Each number is 128 + 32 x the weight over its row's rms, rounded and kept within 0 to 255. Layers, rows and columns count from 0. Numbers have three digits each. The size before them is the row's rms in percent of the matrix's.

# layer 6 MLP down (transposed), 1024x512, rms 0.0507, rows 858-894, columns 384-511
101:127130100099149155156130103136156133103137117126093188093114158128135104132132148119107146114150106130121060123163088128193174140090166082109147130136104175132089090052188148187078124161117127084114102166089140132097118123163120110154128161113154117139138152127193125119111082199155109145156103078146174170124184176158123129137123139125149118145159188095123183127149007117146130126049
092:181136082128134146129118106111113160083113174152126153147102150119096137162123135091108164139144135101120127102163181177099117152089165075106141110114113129169113082129121148077172151097113090110067135092130143148126073147134107129114141078158109123082127125171170087144140141164149141105153144151076122137147111143108144148124138161055149135120085074147155092128110081117113139166163
101:098132170095178081177135133086132156070161168134141113124161111190103092128052107033092093145155150086145171096151142097107144161119101150144193165154166100133140183103094145149094088137108080152120120195119110088142116160116188149141156140160150170135131101202174128071098151115122076152139136173099116105095114139156131099078164121102123184157135115120140118122129158150155127151112
099:100147096095131231134168107119117094137153148145142100101172067142108113101109104127184183143138074114116130197166090110173160089104201115117115155097147094150124141094116162107162118146157182081061130107086081126132080116128103104142132073117125120138095122086106132117098106219116105126163177041112135091175114094149173170123122147133159079101173147094162130094132197121086087127099
104:107121138153117094089180109143142134147109117170117136087144102126141137121108083115109127158133157137164166163181111099107119155132131145118120180126176119135133121069150136145129160139128098092132163117111093099085100140096147105147063111140151073122054146110126134106085155142119111071068129111117111105186111137169107143127141115140221117164133095154132107098173000125165159185097
104:146116128116106129077130160023147183091147108127130164113167188094108100127119086114126132095104146124122174180149098166137082191157130090135089112142140094156164101121125110110111113140126063105136128199129180131104106068145130075080128135101063119134085111168125153106192210153108132166181097131139152083183154166170063121114130032153108137119141202075127156112150122159134138171110
102:139171109119090087178139085128125084065093096142091119061100175161109086049108150141162131122105168123098109138036116140094143139180183114161162150155083116145139151153095130149093091104098107149141096140127170109135112112128141162121137146158070140105132134146165155161122141163199158119139110142105163153108140104134148101121173113135167137113147165100152111095125049052086084097145
097:081132111121091150140106074081163082170155128082175128124128085098123101125161113143135114119160142096154130081144117052103133176074104123163134110155127150060156088116184091090099044127170109175137104151124093085130173148090079110120070153187108146124157125144084140077149089152121135143143160128081097117140206140118202118157124081099182123142158165082147141102154127083139193072149
104:130089137122148116112113093154072144150198103113128175104048094121098154139123156099179100164099096124118183135140153141155126171074136124108112137143144085108150162068101199113120112172138148118092142156151152129045128122128097113151070146099138122140113153110157091159182133096115094107207141149143180124148148097138105184116149125093112143121072119088178133150150211105117171149083
101:144081087089153116125112149148143133129166108032051163096065178083142102126175080083208122126147117145091157135166095135145126168133173126159106188128095144116143110136087121120075122173112133114104159134089127144156151159126132128106102108146051119127147045182115114159143122141118141104127154093121138171164129135133154130110159136132088177126144111100147157159106081082090151136118
094:136141135133162101085146144077142125130137069090150142140131065110133120141144087081095131133101118153127160191159081094074123139178113110116143054130085106104135143107127087179130178129097136149120139100148155099199148107100127184137123160131124078107087159130185133130136078109150132129155120075119144072144082088163126072145087114141095077084135109137139103131153177114111165112083
110:124086134086121177154102150136153083154110082135121118107182105161130133175089120119076136146147111162136098104127131113120147099181192155090143186212115143166074121143154146138113108113127167075101109046114238143126112140120116075078128170052158139140136072130133156154102094071146125133203170181160128102156162136146116087153103105156125117114089106112183120144120080096111152177151
096:114102129183122135141099158052174128152127112139148100099104148142143123157144126196126164164205104106115070124164171110078103197150126103109102129106145173157177133102116095187156143097106095099086087111117187138110096098157108114150097139093118141151138186127102134123127119143111196168181111156108091113122098086213138083092147128152114104145142111124162213138130028142067144183147
107:129143133205075100045123144081131092114139126114150106157142128133090147156175077125091085114136146106144126113159133119129212128130130191114119090147214174136140132060137119130107141115133107191104104113136117146143155086133119118119111131157155126162103128125149137149134118068108088089207144168159096152116131135129138084151147214135129071118153161142158189159170036121154115158142
099:141127212105132139099178140132054132197136123171116127144151059108107156179098128140118148159139094124095107136138151148110105186176109111099164074180119119156106157142140104128182117093102069103078113100095192097120136128119116185147159179165124083156169193093094126138132157140137067119103105144120148110101088100144162147135181163175088210147158148210125175155141079157179131160149
101:120138127101073187098090125148063129155138117162121166146151087147109076133126128127092135150132108098175132175066180052125141195066132147127185151088084178087118162176089074127111146152177080116100134169129176128107096113136120151195121139105171069105181149131142121121093208124205081132089109129097150113190073094138138138133131094135119076116174120156143161130155243113148142150146
102:129106135167095136174125103125186115115146181130126140104136104112150118110076104143106149118118063162111114138130084137142088184127106170155097084176142126127119174144125176093151154098122172114144151102143137135180097158088112160129079110069109056101113171124152147098109106083119113162130058165110157187152166125153156116076146142082110043179128042124050096124128032134117196116116
091:105123094130165139095084167113116092109145115115160142124123095122084142118160155174123080119160102143186205090138190161115088141090132111131103117170089070158160109114091102122083170123104060139138059099116116132087132143159146172128149107186108157175106129230139067138158170095065133153179155105158104139114131114046098145148120141076092188155124101146122173142096153085159169145115
103:129123075104138136117142113170081065137133084166172133061112104125108095160203076084101086151099090155127118057139137177147143132145129131128080148075098061128113095097122070166035104164140166163123150170109138171107162065116095125115136090179191123179139032153129087093095181132203132126099142129163132127129119108106119086124090121120154057112123132148154149149122149118125158077135
107:068110064140151038102131112153098144115167150195151131139154108172052157062158177140150152059123144145187147106142145092144158156143106125124151139179112121108046125152176143097197018136059161146128124097163145114183101211078111140084130105106111094143118108144130078131220174123081117120081142152043165154154141086080172105140189101122143150079067114167045134122130122130178138153149
088:176127197114132180101133127055146127170147119109069149143132109108121117137113116183134151154057081121148123148128098045122146143119088137085095159133154139070146022114132115145190134149135107116153120150074147133110127173095189164140125149110138140140116115140095118122102171096132184180115118125075114073128080142155132055176150113104173167114129111119072142141176248154091057090111
089:133127172154121087138090115183151137131129117169137153134130126096144102141105114129133128183121102146135154137175140135145150116097110118147168101113148081107158114123147121118000133128124142096142138151151157138124145144132109117125116101135083101177104123123151121139122135098176123159123111172131128104069104127116093028135123141144105132121116100192092092108096000110122131135116
100:099116074158156186137170175134145135130177159137123132134121197143087139076146107143118097125113091058109110129166163134102069116140155116067122192202132105145151170133146122139102118135166101098107096096119090141163182097144210097131115120139143120100130143149140118097140152168070119143162151189129161148139152177118131148086136140111146110067133148135083131126112149123095085106132
101:128111115095120175147122148062147166135090098101187127180124142163149118112178102120157123123141134166160179109161128169138119114153161122095160111104152086114162084092133093176071113151149170139152133108155093095104144106130078118126111091100122157088097107123131152139087129115022118113129132103222065117143118126129139130143130115162095116134116169064164128105125136176115133128145
097:105195109111083110072151161195140110124118111131148142179146132114139098138158082163164124089182163138143168095112109125127131095140092111156115135167147171133147110134088107136043145141126159160144127143079119116086115109142149094103113123106127147145096141106108094143137151191255105123120099163179127120137147160145130127103144146143104112121095133111141121144137093116146098143130
099:126097122138117145110102136106142107081167076117074152117098185113187123140123137138138185128104084161177133159133114191093127110137172173156079168144142128179145186169127111082076128140115166197110208137156160132179122094140114092083109156086106163113152088099110139103133143115168133146143093150097079097113144122122093102219154150179061136107150150137148179131122177126136094156096
105:128086077097103164147143114192103113149108091125142114146092112099122074172150171120150101118126171165076133089135073151047105116166128131136156083107123082170113128150122117174138096130128131150109106137077131162100144099128173122123163150099109144123146108156134109092094115134102157120133125158140136111083160107176103134165105074105144123092117213149130090131099143123143132105138
091:123102105208112188139105116126136123090112140154107136142163159159173123092102166150119188157150095108080201067110074182077145187127122124136122097113135107149152098146162163099201127154084128102091203074143154140126104127166158101091128097137096116149127143068146118126051109183075074120159149117125131123110120076122128134111151135084099112156119166188131107090134209161189182129137
108:102130168142121099122156196092140148167098087132105168143118139123095070193180177175163179144143089135122149081189137158193105126121147115140153145200138131109136151047136043143076091104096117168106186176121154104172131090082143145120153149131109115119101136086191118123099113154176102105067180119199128129140196154132119101175102078142107100149165143130177114162047175163148220127162
100:099084185138169146091044125209149106146119141126133100142132102167202110108103176124137088073151084086133131094161158121182126131122113138144114092131145132195186165154115113101187121107148195106084112204087114111129163156135068173140139122131122094094130172112119101126141112179170132139129102117128090109107107179137117119118132152052151116151113146147140101092132155188131071162132
110:093159099061136100145076178100128137147128110128127117138160163136138173146087078120133072099091164107124117175119136122158108119128159123114127113136132118129138100102155202104131140185079084143134112134100124068126189057138201135140146149093140170124096156095141121094077114156115105181138103046146143095157101109151124104124119146092070130106121079118156086114166054132126089120096
087:169127118119139139141172135122138107090154057125127120142130132125128069110135150115119109171144127117112097142140143073115112141157104100119117139120130139094107106112126121148000144115116122138149175134136090142073096125144147151133107144135044147126116122159145152113146145168152119141124108121135155118115105110110135088112112125130124159144088088119147098138165000143100164120118
106:112143171098088109101137139146104189137148098152150107101104108164142141195122102148135129129129092044131086104188137138174134101120115136137132124122051057166157089164118108132134102141102111152123096126082144128096075110078085135164179111188083095089159133181089129142145112078162169128097168142151113146106133108084167147057175105134139153116101122119110117167108120049102087127137
102:179125108118155149151100138119178151067108090112169162122135161085090079160101121072107112159095129160178151138112134101143134152162191096168137144130108145113071140112105179135086167089172122152092124127111112185124095126136125152123103174183144103106100103060137052149115146157079061138116109106181115141142184159106110147172087164147157117122144152143138122118090042152177132074163
099:140081184139142133092106157157160121161085106183087169086171145154140128095139100167087184154060131079148151114172171090160155188096166155138173127178132127114122142131132082120166117122099112111183151143195119089139125111095144166088123128101136135105143171092092070104137067083193103133140045129144135108118100122151113048146121169056104095171074152144173154150155000151125163137115
107:176076105132154174153169102095103129133109119207152126106151149155175139134102084098124164152104115155086057105127175103123166088095093108172125155166110160125149158149195116130082069111127130151094179153136115159123122131123154159176088143103127120152123100169138074155093116086182069112162115087139125111137102065147096097165101163154126141148169181119203159112154065091075079132095
101:105117074117151210067127053159105113140194147207145121174141134118131055122146079075122128094083106120161142113135151136072133093072140128081062113146094118122119136124149125122092161142111091151094125108104105141116153115119157129161160103134184173116088126128172114115133146138168130135126131118167106133134197113123110153136094115132150124130146110130162136114125117118140117122148
# layer 6 MLP gate, 1024x512, rms 0.0525, rows 859-894, columns 384-511
092:167139077138105172123140102106146120110165124161124069070184164036123146101182110103145140167087155124098122141127140095147092124108056106134096118158137168097117118136119144174119142065149107173114097110150069133183185116133177161087185093110125164130136116148134111101120130090146119137132133173091143141132146124105148108116121096132222105098096137118137081093156107138179099116184
106:134157077085103159158085103101115143127118114156145151145068151133125082147092141139136139124135158085101081140140119071095076088123105121090168104093129139133135072115089166116161096173075072148111133034120091119095116148123123087122171144129192114202171145181122132157209154147154153160057179161149079157150139156113129152179138074113111122148161128192159144115118124096106096134147
097:141072132121125143085136173177127099143110124107107138088097160144076153097151140094121067150151133166107104109089199128127078070119082163088137103110127173117133113105127156100088146116120139059134146061110142139127115114080207159157140127167112124174125164113164123150134096103126123081122146123094154143084109104159142141112148139165089146139084118164122160127154101176148104107119
100:118087161136120143148096131088096080139173155111130062201132157062102117067151134182130162071090157121151117094119131108118120094115171098116170163078115084143185095156155178098137100175139141133142106097156110133139167085109083187134160126103117098147130161155157173153105103195139127142138133165177136079111137163148157151070093132104095117126169078091129140127114094135118122176146
098:109115184116147140141157119089117063068144104092075137136118098098113189128162111149087127142081145153119158157156106120154121124121099149222153166089124171096109112185111127139149131188109126118171156112113149152129182156123122113102056158169156106086149122081123024110166148116223182197089083114136153055127156132122142157148166143087129109105136150122148069189162171108149172120155
105:090117142123131134172172121146150129110135162104178161144089140093070117137091106142088137151127193131149105149078122098100134080118106095135122123152146113108125107177082135132141185116167179119153169078185075041150198175158168147128136076079146152114095153061100130215125113158170169182094179167112141123128194088137169154082145145191158155081163146172133158148130124169206170115097
094:131145169142095165129142101153173128093089125123066124154112166083122031124105090123094098170114160048194135118138069137162095155174127137159142119129103146109108139149138122088123131093179104153167141146145154058152069086083090136079156155185124127141120154149083135146141118174115121138117116167070091123135121143109173139168087101088124139138062153161116131092124121167177148113115
102:119160143127119132188150093144124179123089075118160134112192133119130111149114134125154142114112147099158173202100149110097168154160170145118143109133169149164114132122084163167178145135142088170084135147093101107141137148139113151103091125134112136139165101172120139103115122176101116134101144097138099109182103075115100152147090113158200185138072147123137129149100112114092079113155
101:114121026097114117155130154191113176079112109073145142121167147158209106180097157036116149144128132091158153148184181107090151138114067127148132124101097150134124094156100108113132195152098110149107129156099109102083184155159145132146108149110154171150160071101097143214153157181170179157119085161098082111120133036112079118160132157136140148114156098151131095116139127071130106097071
096:099120168120108167115132154145167107070111148047082108101188122152127139151145131157107131105126172151136148154147162184133087158092122154138118115143076177157089127132138094144111097127126126112102086125094076090157145089150081129118155092168108150131137118130148103082122099090098146074135135093100137122171153057127087155087129190136090153131169068152216098091104156148132181134184
099:148109167151099066167142097081154144163139132089123126150101176152155106120136155147092115119158100053121050100090129103120096191090151140075065122125095116144147095124145140163178075137121123135143069165132126153163129119080152171114124126114212096120144092128069141117130083140154157157167127144099201102140196133180136152142166087146103076092151103043126131153135129173144164103173
095:177146103077151165183058078140152083145158127125169153087128096100171169186225090154095086174089128165132116119194118164096101113124135126122122083146155069134083122100138136098165069118127076097125158137122114095113128130134148160175157177115141088073107126131117129166115094117100135142166153149123132128076071121096107088161178144100138163207143174112104143075114085153207097120111
100:094102192144108092106126070161139151115186112115104157120126108124162121185114063145140141098137121125136151122110133169164152128118143102156084153042158118123107158186106166119163226147137096149153145105166114103179138144122133128092136165109125076118126117117130131151139123116144095164102066098155155112142140160152127152087115088121106113148093083080086103144100135149124119146125
098:114148197124144110130157146128067105158069123115120163179105113124170128172205157147130194149122106104132135112131123135179115119092142178131095156148137061145175085137130122164090129133199113151186147073126118126075132143119162122141090136122127144142154110121156131149143168170120091080208090137111132162158133153141164081106141089152140127136156142139152138103152131142071115130128
100:121109092116137106142085116122086100192107116113134127111126172113109167081155160142112200090146113099137119105114152096154139173059128133110172128146124128121126125077137110137152152148154144151146097118115137164113099135125138165100116164074166133126117055136110132133104044147123108238181138147155086124228135096100108146066123109161112091173095125107142103179161074091099149174110
101:096128133146161156126181139133067170133118130152147169162170125127123100104164074101148155093155134140157107120162065127138085159127144109123153164168090100150149175202110162191106082107129094157126094133140162153096107147133195118135153126091201086100037136115147131102148078165098120034090118118177116126147091139115145137108081065096127123159161106116081183103153137141153153131114
095:144121096108207084072164208107159138123065131121111125116130127115131118102137121130110079092090207176086103126088114181078130147107069090106212156167093088179162144059173134068102165124126150090131080077092149155126115103195180083099101072132123153138091132133127137099126094130133079055145051095117177051084079104154179130141123119106119162130131148180155070196137164127106102042098
102:145188117125151148140080123116120116100099142121119119103201119083123065163132131109136189125208132121148170190132137052096098092102112171188132108176140118111105146135158136137173069081118191127138126104148126064137117156152109155155140143095124079114127111162133130111155152154081135103115191129156143114087141157141089144205117139138173121172208108143139121132124132156180098158078
105:095137182102123142140153114158133170092154114113175155139089180117081110115104130122106111117168144205144103128143110122107165142126109098067113086128127102107112095097111135154177110146129128175107158069060138107142113155176191158133121116099151172093119031095134153151121103086192107151075171114140071132143097182139135146124211124133108208058202182119116127172159167146081114122122
091:152114149076102179124145105112149130101113100053145064168120111105130159146163177150131120202097137058149125092138130093079114099174133091128141162161150127145119134139115134116077153152169174074134126078072156059136168161176138114142085136144116098100087188162064132071118136163133109150098119170070154118145104089115131067186155114092125144139126087144084174177149119156114130121156
091:149143138169144106069137118122146171140139105151119105124120122138126134179092079060083069168095077134070126147122157149103132179165139144133143115102161088131137054111170124087021139138168112105198134120111159100141128103131081149086113127127120110168160161084193092091111137096058113165135094194150129083037124120108117054127136112117092114129102136094126113084154055147105130119126
100:155158080142139123122114145122119171176121203140103110164117053126109155109179171155082194117079165159136157068149175092148074178142089091119190086081099095101099089104140095151173132144087155162152089054075092116173076152125101170144099096084147144116143115109152157185111126077192097136180130095059153114229161178180178105147119096136150152138121112115139165105131131153146097150114
095:122099132138148148126104150102095165167107181130163152089166119110109166101148174118090159129094122135128097135142184163102142133128160164163129082137145124129159106156134169134122117155131136129087110100104053126079133095109148140146128168108140150162106107134181046134132126155137146160083228099187135134153104104147095121133123089096115130156115120134165089081132134131139110121100
095:127182167170144119130098124118189164142118177162057100116097162066183070110171098178100143048122098182125114067126120106173132113103163102109068157140178139154094069136172105104123153076159150105098126100172143104080133125134130143090117169095073091154094157143129079175135146162166127141130092185152125091146087177101125129080135128150163105154124090098174170108082127146134142134138
101:189095157171146163083123124168165137179129151099155117151157194115170128084128133038091114144151105143137093163123112124163135114170136149112089139157089141133134102071164097110128119095104143103161091108152201098118171094144118173188069078133211079104134087117095111172160147090190081103095065138088099094143171127116122120165208181132113121111091123138132095188140139126057140155181
101:092127113172122171080178194112094175144143147169088076178095125066127154175095137146156110092097103145174093131191107083101075059105166181155155103147078134127163183088162132099147201145111159104144144123080151106140170133170139149073084150151171124097089104095142132105131084183102104102149112152123136146151156096147142160115105107086156129188163144122045162091085140165128118126121
090:097149169151159093168146114127105105117139111152114123045175196075186117173099130144084154118146122145061152113057171156112112063174087118133141121119117139161128117136137130208134138129121137104154137122085166179105181111175138168091161084136127084184180133079163103203100118198090128129112163132123174141117071073092090088150122127159049121114097164092161133170115128149103162044163
108:133090101099143197131148143086122180074128124132046101145120110136122142112165095119125108146123158150141127134113123059083127070137142108159119176152047134134147116127138128085091110161122125123119111139099131119169116161164134133120120138062131197100106093107146107145174092176186151109072155157088162040159160156115170146144095147108168185124074078060148169091124117100148098147120
104:160165143095116097108154150055124103118091134116115198141181123167157118107159083097172122148151110070098120167100155166152140100168062101166114111128093109104131072162085136086129121152094120167163114098152141153108165111110102169177146172116154088113189186132179148133162111057127196137130117097179143151134145078089148192197138149112152103120124134092132106084098100146158180153148
110:149116056204115089135134186158103176141117105152089101088125121115110151125159144145147146112139169090147101156178144076111123147104132118131133134071127141097076146129159189094177156165203116102150119142136079120124117172078157123130148165115153102157123153138171074211159125101144072113061132064118074170127163120056161156068114124116074108145101125125086157069137170107145117156099
107:107050119136105105106118190111075139067152058126125123097130175060140124118144160115087146175169101118156115091171132059124082134122134103151100119163142084072185123124118131110094128148138108099169150135132127123139115161158199139168145119102076199203127169141109171090113200105086098087096110209101136119142095077100088049144119106082088176154044161090124136183177091107159149109111
109:190108122148045147147118088161167155116128095131157201099164057081114136152158132124105101103081191182206096123117154141078146212127161084038185137079144135074097170102098133126090154127153117164112160127129124107097147089114111128155119204126157090107112156091179162151086124169159196139134129131078125130157171122118136171109141086134140162154109092137141082088092159161167151147126
102:109127081131121142107113152082166157131135078128126147140142097097183091177109074117114146107091135124161145114177127101128147099137143102126148149135145134106115146105150117126106131107113147147143142095073128101146154117089169151182071145126158151106137152196087163103176112141102123143039098086108138106140159152048149187150162089126129121134092142125214078105082092114153172119092
096:084153119145162143119124133165181121099092147136201084153142167064113140128104136141104106088110090097115059054133103102175155126096151132080124103120103153108125127141172082133132064090081118153184166147167122111083113141149142162170121096175112117154130144132150128114081123150088107105131153159133074159092141147165134117175138148096104104168090141109124198102115134128113182183167
106:085138146098102137162107108135086112118100156126140109131160101138158143142063057121153080156151093140117096128098190149163136128091107136118162121151148174096169098142092077088156148152091137130147191146172158149139152196125181134156145104155132064087128077147093098199163159134135144127175095163121117092126126142098128150110116099105099086152144099178129122104141105077151126093157
110:138098122135132137151206101112123136076069137167175141089128126110090129165121146079135152176177120135073169168177155121124105159143135147136160155108147141131099147169054120112167172153138163116123174099101130213157160107119110077168144117123096142156097045147169123165132077078118192078125140128095141111176126078145169195162100148093087134158152165165086103161099141083148116103116
# layer 6 MLP up, 1024x512, rms 0.0564, rows 859-894, columns 384-511
090:129177135088095154159170173105212134075136139110173096181106111107150149156160074061110061129134090083172101075070122043219146077167091111114133147158137103062136168177092107115143087119145132120117129117210118094120145141139131164190120065128095179121111144098109114160120141107089136100152179127126101112106118152138134136125195155183129106142137131132137129149105108169139146105168
100:171131140171081106115113123113076097139161180120127093119131103117117164153101168141164180138097109126128120159113097098146153142129114141111130122160116162081164192124118130154096113104138160108183113190132038089085109077199091169131075076048135110108070119118130108126136151100095122129085156151140131086128131156143124111144209150092176171175124103135109116135136158059133186126156
096:194132094085142157109164178094122159129153194114129211111140110163149135094110130139127149169128123120173123121076127095171158176087134116068142128107152094131129110070091151123125139164126106104158127162156128129127147162145168170078080090134180157129161182168138090091070100155159097124139145143123122147123082146146091099133181136096176082127058134137142136138119101188106122133112
102:122104089156105205099093145106117104150114135113129163198126132093128094146065102191112048124076104166140070199174180118070109118111135118134160130101121155143117083082124080105107114078171100173109134131071132125099139137111160096171170114131194165159143153090128131158137146133084103093087106158113113104188138135120102160112153143139117137135078100149116135186082127112099110167123
105:159139132140154126128195082134095087175148093088085121120129126113118152166143122140166163131124131099137106079147079106118157110185104136199224167144123144090146098110144114081105117109113149111125150138118150104105152157097217099114142141135114138139114129103101109110154163170107144117115114177132114121240070133128112079122178114154168129185145156109152067162177111112138163115083
102:119089092133121090082111038123159097122132091146090095167078143102187113152113136116166093139115181156165101137145161166147120148168080113169141152164139127129071173150134133085076147081135197132111089105124119174082117097157094107105073195104122133118137150121162149097148075165133169088164114075156119112100109091142048140156126140136162100142121127132150112134105167103174168140181
098:158089111111232137148113142116180072144119113108159102131153187133179217162116126139135143134106096135096104091065144116121170075144150133097147097145079193145177127127133099181131124148154154130133195088198105102146170088159186110119097085102157151101140136160104142141092143117186090136142141148127165115088133146147122152159120083077153073161148098129100169180173132137085095140178
104:067082158173104136061078092143150132149122133134078104158085156104169127098119113124189071129111110104097150161066192169193159117159094129159141179142151070147155106143117087072118105132173165149100117133082109190102075095108149140150107145187110133153131135104089113167135110071091171121201135152157054128124105189127124135034098147124134145150162128087119131093166097119182090058145
099:122180112127161113138079072104149136109089156169154074131120069126085080111130116114121123068182197108155132095110129139143120111107137113129122112162148155095154142139055065180154130109131121138085193106123151158163134111125157076108082166125071120093109091143074179138131096127164146087099189148094111172116154124122139141127119147138165185173127086175111136095155121119077183132106
092:132115201223142179127154146127120115118120118087093111091107128092149162080106136141137157099149248097102089063084125139110125118083101135114034133131067134113140143106156085085115089160137100172148167098133128143187095126116129118131103136059092101132095139131130163131103116108128151081109154116110045123124197153101111132128047156132139052134137131113094151076066142068178166092147
112:118144137154110072129113168193149141110194112128115074152140141142190106103098117116123157096167143116122081118105119143096108089124160167129178079167105118093091085109097176098124083125114190157105116187173166100158090149120159174187172115122130110201106129112094120098099114107110105105160136135159163152099131088148132142136131160163093156093134103100099137159148107156088123084051
095:137174101130139164157138087222108109100166163153169167103137077156189133117122115092127122107135169167150178123121092118141120142076123159133095125154138122146101080138172102134100088145135084132112131122096116123133150198137158135117078131145190170114136089180165115133127120122125076115110168166077219101108102143087103160153090191117128112159076158140111120051085123096140082119112
104:127179160089093128128108184091121128160195132093118094149149159086171194137139079120126111109170109211097147194160086128201132136117152128166099121133189135135107127084178093138127140154177186155089104163148105055131131102121129102143146093140155076111100150171136159151123132115155128152144197102119120095043173173114119129135105157091091101160125163155113142182147162161079103135140
099:120116126163124102136097121066155101165130156120142183097168058092117095063109124123153132169085136084115121143074072196122164089123123125127031198136144129060141138155066117089117114139194121166103135118150083072146142104115143151138140179100143074121109151124153118123184132132136107088159133100178069093121158192094161106151080144137116111154117102133163152126164119165118198158165
098:098111156107096169129155184119175103106152127137098120131117185104117139111070101123146106173125119158138103107144181103085115141170157102100152125127151126121089101168139187082089127140160113064150062116101112100138193129091110200117110166143085157123117097107157155096174096140116065078079102117116170123091080127104090103125165160155087136134117160103086137143172160175128161075093
100:090151096129140156168179148096141111090171164117147073068206147126181086127116139135154119149119108175125168097097094039124156102147111140139139107145122125172155155109131113163130130120102088032136128137146180140111106129138134181119188139031116117076079136143055112141124147180132129116113120094153106108187159157116137125139100113099175119127123191069090111129209100125114105100118
091:163151119098202107094122127117109115088081086076150121146158136133165131101124136134116107097068076145112087093133154071119174118083054095065052104127121055125140169119098141163117161122139058103137118149110103116134124165112070140142140099145095075111162165095146134119125087160131137139114086140177123138110158127116141136144097185139123164156129162100198132148155146168147107136061
100:122138138138121133072125112162080134154096151115103102077114118153146138108097194158061108120092140138162173167082070078102101184108100088127106134161117111136141137088118186121144151121105053126132149072090141144198143127126137092141038168206192156087188124091133138120122119151099121168152120102151095162170156151117114094132120198069094073132146099110144158076119093158106119183121
106:115108174106149065131149149144155175128090122128081137166130136109147095144134093130106109130152186146077080165144090102124133119022089177175078149177188171132159140120156195076107138159063140118129149146103194154087129099117166173121150170133076138132094127185176131118163160108141100143067110160097085078150167128122122106089126150199186168160160165115097140123239147130124100078100
084:097171066161131092122096086166094132086117066144159162157164084035154105069174154105137150125109170180140112132109118181109094109123178151129169104139103140126127170090130148085111149095097093090081077106139093119137088101139116102135122110122137124123067040095130155118166119156111122069106115147198116092168182113130140120125082076171156153173140138181185134136093099144096153087143
085:102133135095179127102185112109111091120133180041094109114079113165149122152120131105159131132105132152108118105081107167145167135131128148131153071166138132180108111134167156144144110131129130198193184141115178115113078123159142099102142116077178140091153112133123116126122144119166093084115118106186150098169151186135140196084138064101144116070163128061207169076171201130134147092138
102:108107109102133178168106118113116108096164162123079145120131152155194189140106154095147133135168104145122143140070116143146121196107115076129152114138107156102127138078186165118133107155093086095091091097124105153110132132155099210165122088120118077124156186129139092132147133136160159162131159146100120143141109146146156095151166143118139119144097138143131142063115117172137122142098
100:133091098168157167186127163129134181150095133148135184053145141115121161138132146111102117151143117117104117168094145153125189079143134106138140169158120109125122144094146084154108163089090173167176135181135156103095165101145033091101161129154086172163122100140158143136071100081118087141148161160136182168107117105066129092085110083141183173130056100173054149167129119141165128119112
094:123109117116151126153106099118159116113177149130150116142149141138115151125087152080106101160119081107148143113153164137077122135067103102173107147061127122141081125129141120110142078176060150086174114072155099152116118085101125120135164073168125065058108132119166178180111123091018107113116120118174128116179143130128075115119094087088131151142150139127138149135172075089144177101159
105:107163106169101147082104085077103100062121119126154077173169111109126147128150106108163141132115181144134136115150126143141105106139118108172087175114092150126162111206179192130134144098132134160166096115161161163206126104075136100127106083193121097146148134061119123156097124120160065090165076181099143103033091133088104110132141134132114089124117061109121106144111120104102154203128
104:140107119094079125145162087091085107093111142109108147072116058143172115119136126175137159120057204161125137118140171108173102155127133104121151100137129096129125149100121131125139155123102095141117163148092180149155175136140103114157108144139126173146060093125125109102097167179121117125177122187103135164171078110104159122138117088142168111089173138166138112107167128143150146104125
093:154122105097121101108181151103093126199131138105079150109104169070125133162177102133116122128123121145155117165199102053177119183166102131161120164105115158167121111113122176167162144120085112125160114102064182118118163134163086179134181136112105209107130095168150066202111126119159171101125101120153130108175190140125177114118152123137147127112140140136121193101103154112108166120158
105:149103150162145162182150073149120130129102102118112180141153158139154116061125147131084194092155155148130174130163086145125174094177081160081135158126143153101193177121131125183152047127087078159108127196128115124166116125152089143127125125069159119086113128094119117109150146080149065175153090108122078101172113096070112110130121141061062160116165178125113118131059120078127137155141
100:131120100158149136141114087134145188140102133114177115059135125118185109111181096119133108055146091082115200061147129148114155142120161100110122090122100104102110197138138117125090114054119135081080102123162080118111161131162045137096181059109162114121165148121108086110106165115121112159154138148110201123168149045145120154107106120115130102163131140122136131141148142179125129135115
110:145062137110093107132086163159107120169146129152188213095129151093190141171132130102112132166119094178133166092126105107132140144153114177077144139154104066166158146141151191058127119126058100148099120080197099182130143119182100150155139116129118111188134134110158126167124169165144127108098173172067081114158119174112146108151077186166134153089212101114165119148155159193139116139158
103:133136153082153161131106104145082102150154172097133122124134158081162166125105139171125135119128109113093155134129076119153118163134142170083162110124113116161143076105136140162140085090116140096116149108140110116149101100143082130135148207138189175092088113164107125147140160133152086115159147077138223154172190143120155152180133080150115076119127116155091067147130181104092144136154
105:118097150146146144169121160099151155139121148170101090097080109138152145099111095105114120180187108111133127151092145108130120164082156136080069162119135107125104140070127145133104130134162164120154122139150170134103118150142140108172098123104105098100157127133113091164141064117130158089090133122175160104126129088159134159037125136115117099114090117117121155147146136139134084116255
099:174104107079089106153099146127102127125176180095158060100174153125127077149089123069088173198110113151125153133163153137151097127094130166123186059094111127162160125118135133184133133166126114111149176093145114132090143105121160170123111130129168059191098173152095163152152123041106075072115090146139102107144140109100128109175108122150136134137129101123185150122154172097113112117104
096:094047056125159153111175190172166155179165116120116153148160134118094131137116135096125134126160119125115078155175121126156119112131056177180118184171121131212249201172132144128144139126091111144141122118108215095090149136119164126079112154120113095118108128186148079119087166112156156115117112113150142145153091169148133119151183085120135134180130115085138128135172133172190133117124
106:110182132127145176066181116111079117129141150154144139116170126076140098113112139155153127145143142127090160082151187184115096063086142135148095139062134107146167115159109084178126126127148156101119125152079185093145200115168174156145083089066092166157148115137137141126183075126150142080120191073099124082133138204123164155139120104129217109119161172102102158062101127107095148087178
100:168133115097142081134124146090150143045197101087105156157088115188134097128142110104077095109122150142129063084095153169126119091110104085163069103101110121119112146118141160072173103119143163100064128109083087102131164143106176086151156114108148152096114106116135115168117199117115098140110166111091129079177152123113137117124113137133116162089096136150068116189134110187108157144129